python train.py --n_layer=10 --d_model=576 --n_head=9 --activation="squared_relu" --rope_base=10000.0 --rope_fraction=0.5 --qk_norm=false --tie_embeddings=true --parallel_block=false --optimizer="soap_variant" --grad_clip=1.0 --decay_fraction=1.0 --final_lr_fraction=0.1 --steps=3592 --dataset="wikipedia_en"
Each number is 128 + 32 x the weight over its row's rms, rounded and kept within 0 to 255. Layers, rows and columns count from 0. Numbers have three digits each. The size before them is the row's rms in percent of the matrix's.

# layer 3 MLP down (transposed), 2304x576, rms 0.0415, rows 1231-1326, columns 0-71
099:159122145071141122161097168077148190103136126090112146150108145091107121141058068171158195129076075120138164131141189128149170108064127149183086076136107124154124152128080157115144164104150088142116070130170126133130
104:173166166105183143133154088126092150145065144162141166138128153101131142122138150125166115129187091112097072144134127204111147113105081129112165181152074160085113097166125144149175100111183097108119127127079165115137
093:146076121167204072094086145073115116159086117125127116172149112139204108141117159126089131175088114101188145107147092096094134130133138117101172091126125147162147103096111108147159143088102134154132139141151124146139
099:152102126127107140138124198153110129163123147096150060123137098109146143160158101177095066128175119120133120144134138113080116167109167141103144148185106161125165108168125112144179111185118143095105144127063180118152
094:134148118167149130200120153142142127100113098112154153131131120077143176126143083159123115145160118061153142132108065108150151150095098089147154088180113101094160208074109102143148172120140107062131145186113090118213
104:140095152090130170164072168125132155135228149099114147086130188150102158089185161147098098095162131112190191122094104116204111085161069171147185172151112193135151146116142119180140170133108157189132189140150130118123
094:137183143132110168107126089132183121132158110108111153163118155132108140184104100164053134083086084076129173156126124158116063140092100106160125114135150081100131079148159163145127142090112098119135118126090144164151
104:112096100143103159155144157123148095120146129133107135088136073121149153166210121163124120142096190155169151099128164123112136157108151128184138114159158100102110117082115133093116144179069088179110114120107112117093
097:112134132151101092106131121148123079206150156164111144105117148176118125112149101105125107078178157112117122133159162170122132148176197126070129130094104120118109189068147124101123144138129161138142129109125176148136
094:048148145113139092060078121196159090119119057145091131134164106195107173136098170169143110111095158146111131171089162171144176134080118128100135147130124146132115102072096142118078151108154123099131185141101114082143
099:141102138152130140139098089125126182099134120118112097089134125089162178079125126152142197187115143158154113090106119112120207096063103094144098146177158196090099158132125144087121129094091194146132203239126167116120
096:117079169222092129142117113141103139091089115128145141107095129143115144161144139094135152175089207098094109131073124083185072156143079065154101211132112164147148100096116140099132125109125113137115092085129095034102
094:176143138099117167102169159122153090191147067110040140146120134124130141072158140176152105142153090112147185128085108073135149114137125119161163095126108144096043158140089159119119155158073152097103176100129080126068
097:086105131063181143157118134165111139174095171126100085152085158141110098087099157089075101162143068093149168131178122136169069137106132162115163140095112104123079094124125122165189105106120091156111084130126139094099
103:102077112146098123149194171140150184112089165112103144143105124178053186063081124111185079088121119171115201137109109180171199099146103139134067154177119087127142158127137122098067107112168118108176198105194162104094
103:150194142091123100189121147151129139095186156088041162117152083116089095106111162174181113108110213155079102132120114109109017134138071113149177113150100081145130150139153126146049118116094121163106111119151151130109
092:132180094095109128096125147146131115156142080176133161146107097114080118137177154125133151166133172093141084127137174171153130122132157112122094239101104143168168133124175096080175075157158106129073136143164160107120
093:121134129135139074112150144133146152047125101113072147082173187121141121101151150117158098114146126140064118153103118183112105166136160113157140097145091106139148047143111136092103115067088095147168145163065096144162
083:163105096158181154110101130090095091110126203203135161182149107154089127178112163106097116074090122091151160122181192111103143126174170101118142120148150089117097079101087141146091092161078075192131105095088080087122
092:164144132157078108088147104181158114042175129141079109158097141156130151148088111113161150130096042158138089114148089132147131114131205122137139080125171123117122122159162093122086086129163133095090158147098154119136
101:068145120088090148139147115095153109146091130066101145101141147097077159177137157122091139137127152125063131144153107146137129137142144121117126155185093120085076131155111174117106098218088179166124181117143158104103
100:090106128086168134126134139091095168085120097072141175134133096196116117183179108137152093138136215079141164125137138098143111110066101147156146103127170085116140064134110145112088071107108088145186094104105114147044
073:110135143149138113150134119148133123160113176141127132122083178133158175069144147124138145165124107112187076114106098092172160111166122100092098123123151164124077109180181120177156070154108161168104102129171082174179
096:150111113118134148131157130148092160095138183105122102123162131127144173104226095194142084134133181109063113125107185184114159086127168105089155158192185096153104148121120170155138125137101119127139114174193163111075
117:073130146168148157100089186127173190119157155114094132149178089078129146122140113150052140140182146141135117153137170072136163137124147085108125127051114118108108133138133117053134123092165151111127136115111128178115
095:195117156197105122134165139142095083153120133156186170090172147089073101135145076121173096122109132182157073135156137147065089177200145153117161149091130155104145095073143145106154141143080066090140133113192135135155
105:138125138128139147179090195121135138108159160137123135080155150110134165135045146133142121139082124164130078095159115119129120113076119148143192124092060054143168104159138081116049163169129172150108109157108180224142
103:121114124082159078156097104073127140087147145103128134112130101165117151163124171111187100074074181105179103152035180159140096099140192111173148174141156127180136168099148136089118114128161082090081102143093101131167
099:184137157111097086118133115187141115167040129141081131071169124065166136147103155150139122081132149183160104091121159154117140139168141188125124137116100136100141099134096124044129094122152109151106103177131119164169
097:118144132145109136111146084169131170205143102155175138122133091142130116101183103124086146153121097108087093088107128160107130147180112103145112112085103096120109139152157087095158117184158106156098120199144200119175
096:149127168099154084130071173160150179102093068148118133136166121095116147099221123059093102112152124117141103121105173122081126170129124107167112080136112100151138152194095138103132094154174095158060116103099131181149
097:113135131159107143095103067177101131109164112143129108138133195087159050154086098185089089202142092143108098151127130060186073106108140105118079155147163077181101095161134112220140138214138152189090141154089141081111
097:135111143186080142134177187146160170134215088170141130131093160164165092179118190122115083126102072151091221134074140107087104125174166165100084164131184060146086059149134165127085161119135200147157118163161124091152
109:128098095191082059097170079195172191100154099113089132157121161150118099118097136115155139196127112104057114138126215172130080141100154120135120109037163104118124156149181098141134154093175141192156138138112115142172
106:146103124132094133099145102137061099079212122178121129112164123175131122100087137150086129132094190110171103160128155129127135101136118098093082093039124164122138115123161119180105093202167143153128077128133119082111
107:111090104146100038165130115092134084122195122128135184153175105078108149113207194101084088122166132136072108162163137141132126100115145135059119141067075072142126112085153145154153132122163151180075140148184112146121
099:062130115101140178133120133116115153158174177163126096166130117047155099151171154098125173192107157075098122216174163102149198100103056168118153121086137150103158138096097175064157150067138097143113116087165115130114
098:138113110124187161098135076078113114136168142139152098096107107121083068094179141111154101147132121093120170080083088157156120133115136098149141179190131130121093093121078095159100108159163068093152204131123097141128
094:114101089145153161131143147126153119108189136135098103150200123139143089141119195131134193177194141090096130106175126087100085111141117151066133146113102118134113109114168072134126090149138127189118142142065158151132
096:084100115100100140114127143130064117116142102151136114147130138118136073115172150104124161096139151150161155133117203101129087122127107087086144194156070210131093117135079157090148121126138169138152075119084168113155
084:135119104139121126145121095156047105163149172128141090201133136104080159072135105194128085125127149090117090151161162153135118109152142141123124140109158100130079077152089078148156153184091131107099101102115145122121
099:151093152138149153161089128102114155176085126058103142127142106104106121158169137115118068181117134134145082142141141096124088164173054183113109099160092136109114102153164072118163105062092159113104114113105067148150
096:168129154113129130136127143138200120166166090108149141099155099163117136129178119124162117151148176043116164098148172164139150149143182098116096098084145141110170144110114142118145120101150095106109113076123071094094
099:186133120140088094138151102154084129159121145101134167116104117179166098101155104074215124117082104097055120139133187132114153136128130113088100148107169060120105134099177146147083169037140078142165123093077111171123
084:148131092175174081238122136123177126156131112149113085126143160130074112106182110121069124156108170139110117116121135104109140108134155124076185129141104092134109176133166138129085161167140063119119095150125128114109
095:108193141146133126135097091129166165154143126131110166076099149109135095165047105174107163138075170117171090143119131176115109202086076156180149060109111128185150107050129181115163117184147128122087046132161115091073
094:086092143169152096120142075104155131104073077143138102120158139149152159086159117067167147137131177139166111164117098098135163116133084137134094088117085119157091150111093120073167145117115135100060111200166111153124
103:168155161156086142094109117061141079199104116152093142164123162138144117154106125113150146117130096107172102152157128169139093117056151136207122097124150088122196120119143148093129073082127144175072179128131144140141
109:147102147157153119111081183156151171114117140105153113158134099146159139143054176077146125141120094157150196174119115137152060063173134118152099053110106134112135205115124100094190142156165140124216132131188124123124
096:120108167138129163191100141090179156150132136146123094174118146167065125164139152144081172110134167123115204179104202149195133153159117130135083108091093148150092064094128145135133127074126131076104147117173136141068
104:107162126111095133131066094079163082156114138142115148105170145160115085163078189110104141164103111140114099096086151105121140191105172185151164117131042164120087112156098172166076167065082114108116101142100087106137
096:073067096136173187124114161091125074107161142174102117098118170102112107129088112138148169106187113150161154177144124107148146128117125082104143078125135149145116113138119120122116129121107143142139143132103181106104
101:094100129114168110216148112036110100129177108156147126113142130225109128210133156130207127138152131098095143121161178124130179156107122119135137135086143138194122098134072202108078118188097053124149123085154105108057
100:121153102115128162148116105075084107124147159082135117147139103134126097164163127158086080161149143136156164120118107083168126078099145098087172146175118123139084104108130133138154152085148120149137154102185151145149
110:060121170089088138162091138064161184127133152182072162146129050152134127120134158088112059127095064127094114129110121118129075114146151141082124198070073133103145138174139100146111093149164128145151122109090106098151
105:107099182157086108111081152109132143148163124104159123127148182208130109133159121118088118128140124156141100139134134149100076070127166110092107063104127177145117156109123046142113084118083128177143080072183187114071
104:160163109116124151136080190185096145129110045076168115101143169152138111111113157186132171121138182148129138097162119136110141144136081092056126123136056135164119119195183149163152121182131130120126130141085108093135
093:136135095140151179123152094126123071115168193162119106175187126150118198138108125168077135171122124115150115113099122162107184129152121224138115117077099079173141090228112147073161139124170143165129147113128130084168
101:131169095115146116136137165114120087108103165121105131136129116114067145132139157082088058144147174124155171098129156093151166142031128139103141095151107161161128151157137125108131116103075064137093144115169077167107
096:130109133157152139124096135157088125140124160081175098094136133099070115101093150166157104185182139118100130162113116092107116157132113142130154128119112155122116116125122120170145122129125121099112068093096115140112
098:128093130087129136136136097084133111134148138141129154122137126110107089179152084088107154104153123154056141114145149155128047096125141114065144122125145173120067172151132165135122157085144170135179173103136181096093
089:069130167097132149120156161078098101141144147106095122134123118135142184117147167158130122084129121176111074179092108142104168118102158180138139144107157076126070140081108121141154126129193164074164124091115101132151
099:088117121084096139146133109128149127139101132216147152175166125109137137123144142111132118115142121132126085076090129148147117157143111118131135202167122065093161117121107134124088162093116121124096135160155149119110
106:135165128130146102103186077156125137123184103128107105113057121158153105080162140064051142095112112167078117089163131089082171053094166129129161148110205119101173122226134142110135141060090137144098105090139134153163
101:131095162130150164107160143115113141112137129119105154132122167125099134109151045159193149107142105151131160159114124038102068111152163134191059124112126117118110085173102125189124160202104132104087095046172174116133
101:166098142154095161120102144133166110130157124080125129205176174152103107109139163189122131107144112130110164171128117121121110084075140106123169155101128072083089128095146072135117109152100108127161212116122141094105
109:169144130110132117102134140134090133141113122135129188076157145153149131064114146103126059130132110125131143084196141080110162157099131171132153119160181158138109109183088150161030128122122204127077132154119156126132
103:102134149088119063112144127129090113145134126084171123115231154125133104097085106112104146175078117119173114174132094122143093144102152143141092115082063151142182140122157120097083132193096098153104079179119118136122
098:115146096126111121119111137132147062161091104092178108134156091102120152129168064116097116126106177161130174111148151117134122181151105093137154124155116172158110187066126135195064113095131052141147118117116098125151
101:122151191126117154149162086078103161118122121168156131134203145124129150108133152137123088082118177138068098097140100093164161144074101163169114144106123140123159122093143108091081058135105117131117182101130140150107
089:108105122112089103098114118119140132153120135110149138097107166141116096108117097107119150078085094101134147128125102141119120151128127047172121142067141124045141042092184123094128145117081137081149173069149114111125
091:097091172139152135128096132159151190181106153094132125130167062099086097131101127172128087109101132148220136157169163108117116163085140138161151099131139134190152108133077171177121154131172097166149130106079136168146
108:143087157179165148155107148118120117117159142137124147111126115149180137162113075126151062095237132096136121166128081183151134103142119028144146070165117147149165142177112118097129097091160086139147125075091106113129
097:122121172131125094138120062177199114140171088145133148189126120107178137177104144089176109070113107133152098049130113175109135115147128104072125103108121147166173151086123090206140086127134134106158112124167125134080
102:111153148143097090089181054065163141105130129124166132138096134108183120133146146134120181151090106098125125166178132130123198078082080084118098081133114128134145132137128086135092065112108144117083140126116126114027
106:041155121131119129117086090125166150121134125137138198116141118127184164134146121112126133128131075120122140121092098140148142213114115140121133134093043092147069132113094131129093139104158134104095135123099107147093
097:139091190051075175109158064069141089177193179125109067113084102105151152111100037106109161118118121195220183087173143153161163105136119106161081111151225090173134090147160164114197090132115143140162163170138140157118
095:100159145063105127104140120158089061157159143109080145120111091122194148174127203128106169108163103173184187171118164112126071192111087103080142143161126138110165126128172126072121170143083082107187086157119123152126
094:077115129093148131075160114117101166133189104103131048167120047153139122142119053141128149111104076069164091099093157148114192174137138112139141199114165107121141144147147192157170159170155145151082131038114147076129
091:103128123139176087126150171132093159156098149137146153089115108129146084161133068096131136137113126127133093110108133129119122069083121126157120130160099154162108097156204204106101193117118070111174109052136151163100
096:126084156125142059134106072127128113130095122112098073095137091084144097112173122161138067152121111094166176137151123174047176126072072118144152142195205095116120092114155108116170173152109136135116116124121138070131
097:187119168141107140127126116126098156125104123133146118071168164150109115136154205153093115115102137078190170084193092112089134103096134101135134142075112142117169139107107117136099141147120060105135074055177155091133
101:176186131130110079143115114177074127083176132090126157125102048040159101106114131158180106145187111087157145101138132136112122156109130090090172109102153115106075173147171103152118157124051136157113077125139192046106
096:135126141137156109137170125138182100134092062146093122174151153102128118113126140112176186073123139136079107103101098098079171113142172176140107170120127128125117140099083107125088175085115095182134141111130151145116
094:120161141128151172139147093103106113129063167129125172079148154139095154060073101155116185139133093170115169124120139183136083154140098128134117124158183097090144079106138133125179106141132085091092120055153156188115
106:143120132183127075118158124163104072115103118134087129133101086083117174066070130123147075012111127127113089117151152164129124111138100142173073090169135115132166067144153116097188107116118159098096090114151194099157
104:154158112127069084101154152145069076183079122158120136102154081077133133133144123138123174137121090118087092113141150125113137147111104132122130161066136165188082097154154169160092137083168123104126109097097102083139
093:096073123100074134124086108143147237111158112146173137140139111152151132160115124160163103149113144116134143155136137167087114127112099149122122081145179141129176156122136200093075137118157142142146172144180112119134
107:156193125137150115151142107127107148122141174131118074060038130150109101134106129182144163099111172104170105117238105164085070098171188120133142128126128179118144126132077108147143072127104125120129102151120142097173
103:095195113132129159161147123174161112121101127157130095103073172119131150088139084100136086135089139164114115149112088078176126156076114150116097079115088114137190143064149129139142104154143173136103131153190178160128
101:158160097112090182132134150092082165131108139109098103165159161151182143167138176147126148130131153148093179162147124102173128150120098123154129173108099163107144049084118165108082099094124054106140141144161092140141
088:079143089129105101079153145103105133142114092150128128123130141116133109093216196115144150104084109102186123116122135143159147143114151120092159108130191195181132200147187116119130114112134165135117163186106158109134
099:108111168117146148119157126107099200169104095109111113116096169114181166160155126124116134156147124111133176112114055135109111125142103178115169123116173068195076131081119141096118140142095255101115112127121192120176
109:133067167084117164148096118157127147107156100111163068179148121094110116103140089160127131126147153139136079158113125187140106115104111158117090160123154155086073103121149093149138168148131122106119180176127079156074
095:162057176153090130102158111066112121141194150099144134136165149156135152206160136162121187071137131146119109143145083176090112161110096096078147148146131145152161071155106111153112156143105138088162058129112071097131
100:120137165125131153142117138104115156126179110136122190109125125149118186140153119070138172115123069173081106120116150155112125123121066137131133104122140147162175157105150147161118070078070168127105121154185110079110
# layer 3 MLP up, 2304x576, rms 0.0415, rows 1232-1327, columns 0-71
107:120125098033133113189108087088158173137191122086155107162172100135136113107128132132153155120125208133139133121143123136139143124105164110128140113114187156162198130083148085145117118135104143111095128171129143120113
090:157128096102113136136152099095148138140142079147113086143175147149149153112073110149156103154204117104105137144065099144132118129157117137127101106181113160156087162160178123183114114121093168097078131181154123092122
097:131080155073158146159122161160123140139138151121148104170111176097087108161122108083070117088131173084120168162182148116102108107155114170107115110172136156127161133193087087144099081096148068077109166139124127129082
095:168179103170075142123153112121092092162185184077141115197160131081091097129064139196157118066078137188123108115119161205119093102103142172116080144161106136165129124079121135144061138084135153128106100133187083156119
104:166092168211076098192113044167154150134126084099147062125085146127124133091169164080143163121125112150114079139092156159107110086155159113073110113145128146154116163195149130142067069091165195091076097123140158098101
105:188129142114132092152095127163093100111084149159115087156150114091112136152169161160124109173112087122126124177184102080103146150125102173089111137129175092145125154146173108073127138174186149132183095180116116119097
115:132097164116124125188118182176160158141079153129110077145156149141139142124089054129151102123081100166124183108170125089155148091106163128161148150100069114166109088157144109139045171104148161104155116115105113117138
097:125090093196159146151125119102174120150110118092143141202130156135082139091092185160075161162156173184200138115203165179130077140133109054077150081110101067126087102146132118158066167138142077200167134121150122106125
103:087075124159187116144125157133209137116136181098150117121120114143098063095109084128159195100125124106230202138095119118128147144104166077143124097177140152110158128098164138065145116163161112127161126159079145181158
098:167092118097098170202122189085169141171136143131186121101092116135137131097074114143163099113156100118121122130130172118140121187152135099164139125176140193213095202053074114137116130065137159084160144071199172142134
094:156144137118087188139103101187163167144134119131057129113094102121163128142125079114133138098144163135143130169117149159147124145181112101157136144117135171103117117213173138136107157169142210079094156138112127135135
102:158137137173056172161078158142125129117121191094132141094153155071145179117152147152132110144068087161128085162111126127125091082191172133118136115124115164149160153120146118150105155096125155136173131076084079120104
104:141057121141122158129120136082138115198115098097123139099136087073139065130141098171113157108160117135129091190046146086113101118117114192126179127146158158164169085076157101158171186151136189090136078088117132075083
097:153190128148131143130137075154129102105093134167124153122118113153102133118163173140155180131148139118146078112141151151109220102175148119156121109149127183140090109118115149110145097106123184140134068115123127084124
102:133155120085084141173157145163180122136111118159092163064157123070100140133111127175165132126129110177129048145096175055178136144145126151121100111154120125091144089150145113170149192075107135169123174112124157116144
090:159182111122081121146084107140153125112186151123141149137100154194161113151111167140186173118138170151118102136111171157163137153134172133103137170105100196153097138111160167100141151136123111138052078081084117105176
107:141100151160107121152156101091129120102174208160146069128088118173136112149137146146142140122127147104126082133153139122177132094091105126153103127133155085170116152210121182134090094161125117069162169194109103133113
085:116103136149122118172185169143090154159097069171081117119085118085139100085122115108153109138088104121155129141112076095116126162110174130147127162123074124081128166100078129106141147142171150092145069138139114138105
092:175154127118134096170145120098155141139142135156179077127120098101189145175143130151120150192190080104095161144081136044133068118145130161106184091157074125131172114115106127147095095132106161116124124156128113130192
100:223131134133171098144166091127134162157131102155108165116099135101110128101099124140144149145111172114129118178123150073111147131170146131092076086109182185123179123101118137124153107155116101143140188136130044150169
104:138063094092148122146115142098203124161111172162155102089105136118121126179130143084099142157121138129132071173126157107096128127071096087128109138131105100113143165151107093173203141078092101108156101122122147121092
083:099113109138091138141086136142174140131175057156096136161141082107128121160188138180102142130121139127156165137121149128099159115101163152151118129106142179183151175043081120153128182109163147119113111150098152120108
092:147135134132151121130156198129136125139093123146056161146220100104110073126109135109077137200131080167041122097116107190093101141085083102140135141075107140127135058161130126121179083116106186137121146115129119116097
109:069140122097185143150116125093155137172156131100147096155104098128129147133152123139082083085171175136068145154159120106141077129171084092091126085069097126186147145155148165163128044070143094103144089119159155169166
098:164146061190136153163172148103118138203158090139164150155121149162119144117061181137161089130101112089103167112136125097119196117059162070112097148118141118099127137141126128109156142114130156134117102076116088214100
099:105043153140134150102160156132116104177159103135074134115106112133093164098089119128110121126086122106139107111162112077136125146135101135116089135149131110105096081104134145128110182088139156089216113120110097125132
099:110093123113196127144152139077094201140097123143118159104117175139143090173108145077104090169146099134199101145106139121125138117125129140139159177167142102143192063100122121162137176094150147108115135100185189184143
101:153167115118123120179122108152090156097149139102181121151075155106169158141108174185176188106131141111129117134115109134136108179116134105144128092164120194100130143179096131192118141135084138115164125110092148125140
097:090106116155161091116142136143128149173060129111160156145098134150133078150152172046126183080075108197129087153145089155107170126135148173092163143164155072131154110134152080135129134058114128142186063164193078152122
096:053144143110103122131168121124124137131063147136142141154117093126092064084117138079157180145147154101102131089093088140181176121116139164160159149070135135083123099101102172111155157142065095161164120152089157087128
087:122074140057142124178142129080150159180139134158149088152052105106096149112160130116107129115113091085134107093086113148104178156110140130102158040129116174127165183089141040092122139089130144098111140100130138076136
100:151065179109118135098149130156124121100123165107080155092076161158154098109110168143112139157137179163124087154115160094162143102108113180164128080104107146109160127203093083085098139129167107108056100162082128081156
106:111108154110146179123155077093119092125103106081112150163150060123127135128092111156188147133141134126182117145106082087135124125112159073121136123107141079167134088084180111093179207084091131112111090166125153115108
112:162117132120106144163147143157128106123175136154163149148144083062129128104115076180121131092145088087126085127093115170156112143136082132130169123081157194121135137118103082097120129110155138116077116097128116128204
103:059164126163120150095152147158139150078136059165074149161140172121136064102092163106124132112162162129179086121138142106160143085078064165119114129106090086096105123138180119143149174113088117155096106142168108074113
093:140108127121179167118117106192134129094111161123160108161122136134091141157163157070114157148124113112162147148101151129143134123152140120136147102133165121102193187108093134157182166185180103071091108117163081163083
098:125170122096164085106143199151170166123142106096118169109132117099176152121164149142161092175126187118093154128127143145172107082130141142117154161112110016087145142126135109144119141145113103187105128138120130059142
089:125140107122130143109157131167110165127113159224119097128134144087115132133125113139167194102136105121133145122138125119137134133068128164190152118121119144095118164150157098135145117158128141089129092165117194094133
091:169198082139151096141120171173119102134135082125136115101198141148143178094190158149123066142161147130143154107133135161119150088131122133120123062175142075100118158118184137167108133130156085115153201136134108179112
079:151082167110076152132154147092183088090163120141093098084136093091170151105082145109137169216129051168113078113089172112139066122105094156081133092154098090141152102145107101089120092093105083100153152105150106163129
097:134159097164121150120068136130104140075123138134155143158113144130168097098162152102139088158182200160099072108108050108124092115121157158080123157159131138188184142114090144076127091118092238128138067097122156115069
092:141067178118122144166122140100172044114121173098091145135117118103101126140115133139110168177139131186129153144114194123173192110111128103170172100118134087168078158114117105158124150134136154132071137146102141159113
095:109037108121081164165141137213186130112148074162166128157117115155100070085108159126160091164120051134101078124097123113105156142170163100116178108081123140173092066114134109132200087125218123107131124143130130085113
086:107145102145117129145111093103038128127165138141148180157108105113099089070087065146160151146137138148121115121113088142161131108162147134145150116103141160164113110089200175195176165179120106158108084099155126173122
090:161131117100144199099103093175160051071132110105125071129161101161105102124206103147142212160206200125097127168212110109092159159141165163147094079156098145109119126095208155142213123184115161101057120140129132097141
097:145104120131164139167148120090150118144134199185123154110149211142135185147166075121085130127106099106128125091144166102140114111185114120088130101083145106080145116086173144071138183178190143146112112126099138182103
095:109167140134123132169134147137131076146141115151112183100159114147137152102159115150136122116172114101145123115106072155143141138077149107143161147145109160171138110221128101197148085090157108142162103157123137160167
111:101096104133062146167152167118116161098124098094104137108147131167151064100087235110146217045174105126154120086138109056127109167182149119147089139149124109167122166147183133159147093160142115155113138092158096078102
095:136098089135131086136109122125112112112103107077143116164123059080163109096080053129125092107098122185098079072183125103111123191102162100124136184166119159151155065136106170144138112138144148170123123118046079155116
109:146073120135204177150180089062157120103111116116054118168105134095056101148142111136123063105142117173112153131134135118172121123098112099189128150112083149058130131152139069149131122185102101104116116126118160096086
089:131064126151107109158124140150134225100146114131139154152088131133167156128188118108137093093078114138083138093127060098142100120108142175119169137149117150193183156167161160103128147105121135168116098139137136076088
097:101139110139135209144104110114145077123120092114131110207082129112124097149179073111155156093137139119083110176181070063113107159121112135140073147138158081148044111113142109165109124137179144165145106189106115120131
098:136132107184113106148170158099145138122150114132108137140145160161147139119158140100155143171188119173039190094091099078092146119177124092117196130110131166137123115093158121124167110178131152065183161129156100156113
112:081141120157102137171167173126135143163086171150106151152132121172100060154177113098099134108155146174159125149163131088136139130160078151137092120117145141104124064193098066119098127143158134154117108147108167103120
100:201140121067228141164077086098155170130131105102123125215125107076106102112126055135128170179134114123155100046148185084147163159108170104174142095136158114203140122119126138120122110123166121131069185111114131141090
102:114122155128150167128166167131162154101127135108138130112138173093176078137137154150082168119219084097147142139187164087155182089143096131087119122099161114115085135182109113131116093081183178109117138165155139124139
092:136173140143135119156119093062122183106048076140116138173159133132122072133139112217157156125091159130097120132105129144113120111116094099130117188135098129174197084066124125147105121111100152138059167161057162164143
098:141093115124122161172074170116150136150078122086104149193098056128158069137064130103025172126098201119225120088124131142111104132127208140097177126102027162125113114170150132130160165171154123114137074168109134120100
094:115144123137174119189158045116131157084110142170182126124097150104131157120111156109083105138112160122164217150185123106078117171146126110099070077199119151133195092123165140099118099149152170133141177155056082103148
094:165101129118107128086121109137137144118108137095119128102144153081130069122116191115063140173101129200206109041173184128168118140158133098156130133131086109205168072124102131121130099096072072149020181151175191169112
095:157129143136102116163070103142092140085131199144160128103100104119085140139113047119105144177125102123155096118121055135111090126100098159132103083165086132118077115189164117136111154156178085106135177170150134181026
094:147156143124128164135130134117133167077097104189174119104138059127116160157145176163113125054101133100151144124118179154130130122120142097153125120092079130106130113142114079137150128165144145098132143148112165142125
104:139127101081120121126115157177113116113129149122137110118094170118084130149123057104148100127180146118123152141028089150118102158104157121171159162133105135108123139173157183152147110116112145151101154051120156106133
104:116105170193129167119133125130110094146080160222144143142118108098091055100111128107168143126108103121084121106137159072123143123126147149127168159131138161114166100177113162142145103105144082106096085142089087126161
108:122160147079103074168146088140120145145144101060113090155119143092160119162081120118134152173115130157145153128137131073118132109133036099159113122114145122109087114171119139081155129145168146097150102151127136107068
113:121125090189140157100149136138037103129116144090077143087193154109133058171138085112122141100091130154107120095122139162056133080149191166113115150123157141107109126166117142145127080124110137128125094093164145139138
101:065115115176168157125123180083196129082108133121075090121095163127129174137115142151140128141192084112137107155121139118106154151094160146120159128138179151104162136092179105162168164117147164139127072147101255144120
097:092148128133129130144133094039134130077151163109134146182112178152150089141085108071133135150095175107176158144138156130125132079119081136041065128125148140092180139133046140166120140098161095077125168145047109173106
098:162128106119201069114124168104149130115187177166108114152116091123081057124097101164151120114102146158082123139098134177129111097103132106139074178191059068089131131154165122128111107184074077091146120126173107196148
095:189009163105159130138149141132114129081106129174188158135200145093160149120131102131070135214142101119103073177135136123118159086094092050103115151105146167189077206155118115161126114122166115106116110113151195147119
103:170131089119055166105097109125161101116178122148120137171130128148090146132117126132119179198145127065135133080126178171151137139151209150119124089095087100182109131134154119122130127140105121171120121129124090118106
112:108125136159154132153087149099135087193133112166159132150109173058117093125123115129152098124191173167145101118127067153132114152133087133112130093123088150140121144152134048116142078129141081165121105132120114137077
090:096106140196161109167148101136092174094140130064127162169126143151107121130111141082135135121178099117108133116161033042112123079096128076108111159098161101126126142077147137157112129141137144160104072121125146143089
100:153084078143094117126148161071161153153150154145119092144148141127114122031084161137151084139133184111151163155138129099123186156127172140123083168133088168086052107146115084127148080090117134128129139107171129130127
103:125173121150121107137151107169138097126080148112107146136151131104113171112217145141135114125123141135084096182150197132137127173128102124124131109132172152113129176105132176177126056108153161124116087169105138213158
094:121087125155121132148183176127091135191093172164180096182163158114176107104180124099129104116139112122088124167085157088135171120097094115120156147097083134121139115113135177162130099203166154133129127100149140055115
097:142086105170159158199155090123163120146202080108131167115123193149148143136141134116064107111069110111068154159093057116110177111088192123132112171157134198118132138114121145104123122099112141109157045142184113098110
093:152103117110152116172116170151068118112123076124107152095090104148132117088152145155171145115135165130180214138127143142149121094107098174131109073115140103206081122137104103074168159121103079083122096147135123090150
095:158144147101105159117136095128105109145139160101106110120167135144135186100166127095155154200106186061151119194174087154141148061193114116118145119105127116163107162153131094122128144136138150073151064152106118131058
095:147054155087126163109121179087125127078123136110153184104086063118082130180149128143100114149120143130127089093157223169134136074188150166051146087076109130084146136129145133118182119120068169097099177125100095122114
102:192141131198139155115192152098145176190148158089117131129073121094120155087114099117121113135101112171099101056176104111114116108124113086111079139144169136136133080120152121116115137129131183182135086146082136092079
102:128110149136127146130160112089140150101094158105099113139093144087053132173178123148043138140137067120052097161155125115155164110163193108178079128135074128081080138205106151118076136137144185105151141141091105181131
097:169131161133145144169079130134151109080131171130148145108108131162178145129130163092107123094205129105117140135137219136150094133135106128110162115167152124093159149148080090159185123084090115113104175157148114109142
093:132116126103093133145120152131160035126124116110155147137157133119099108100113135135127180100146129082119098146215151171156118120188105168130137145106122151163092128116131132141185112130181114179101129112149130070121
104:149113129131103114146104146169154096151148124148116137173128116176159106126156158128096077146113152049122065143200094155170120143119174097121170084136090149150125144116086132120132133113113094142109148181138096126104
103:101121142160079140123096205107129104109154101122136120127103150120104110136143101130086126176099106141106199195192167141133157101105099126144155146085130123066139124194082133144106131140143150144082151145095131221100
098:156231069145163146165144147144118076101134129165152161123075187061159097158061084135131128158104137138113124082161157131127113074177178189138183169160162120140180144150128184112146166153108098119106113109084107164067
100:121118158065167177113121094059116145095130126082155158080129094113148112123079106136148170140138206129180151140142106157159160113112104070124104088105139093168154117135109127131149083190143096131175090117114143142144
109:190102157143172120146126100087128173092084125101119080136097073122121142081172154159095203102160137156129163197179129154179110158049121115134152202156186098146146140196079101136116131149174085111145145133124094092137
110:118123100145143117151064155113134114118202043137182143126134080135127070146168104150132117125122131184085106130202161121106177101129110180090181113072168169128140184160083144108124171191115078120119112071137141075155
087:154110147183142146171142104138112159104169134080129146138162124159101179080080149096109069184184099110147209121165082095098127137128180077094111137133181096092057130102131143145151165127182092133085135132145081141174
101:084130116097078112165120141150095067164140109144165151099114104138085140147172102135188160168170125066088147088084106085098133134217081135130123123132139130103117181118148095102068088132118143108124114120102150166097
107:169076113169174102116154135132176162124160132137144126112154133156088082147136132164115133152153144128165092134123124168083107148066169094157155127134120091189125162143163099161140145146144065117202142117087143160107
094:182082125076156167068178122103103174127137112148153141148103157118165104138104096117099171181100123144195170138089131069173148088120099113138128068132182171167165115205137118101146128087122136145088119117096102077137
104:165091120218075156177112074124074151102124142137124136114104147151138177142131141165101121108124106152126128157141159127182115114119126127143119144110177137082135154084136117091101122103122108116170134043146119102149
087:181129145076109115069137128089135127127116058110136154166125134102141132186119113137194135092143137121103172128088125116129085132129104143149099155114093112122160133170152080145136133105088164050116124123171149141181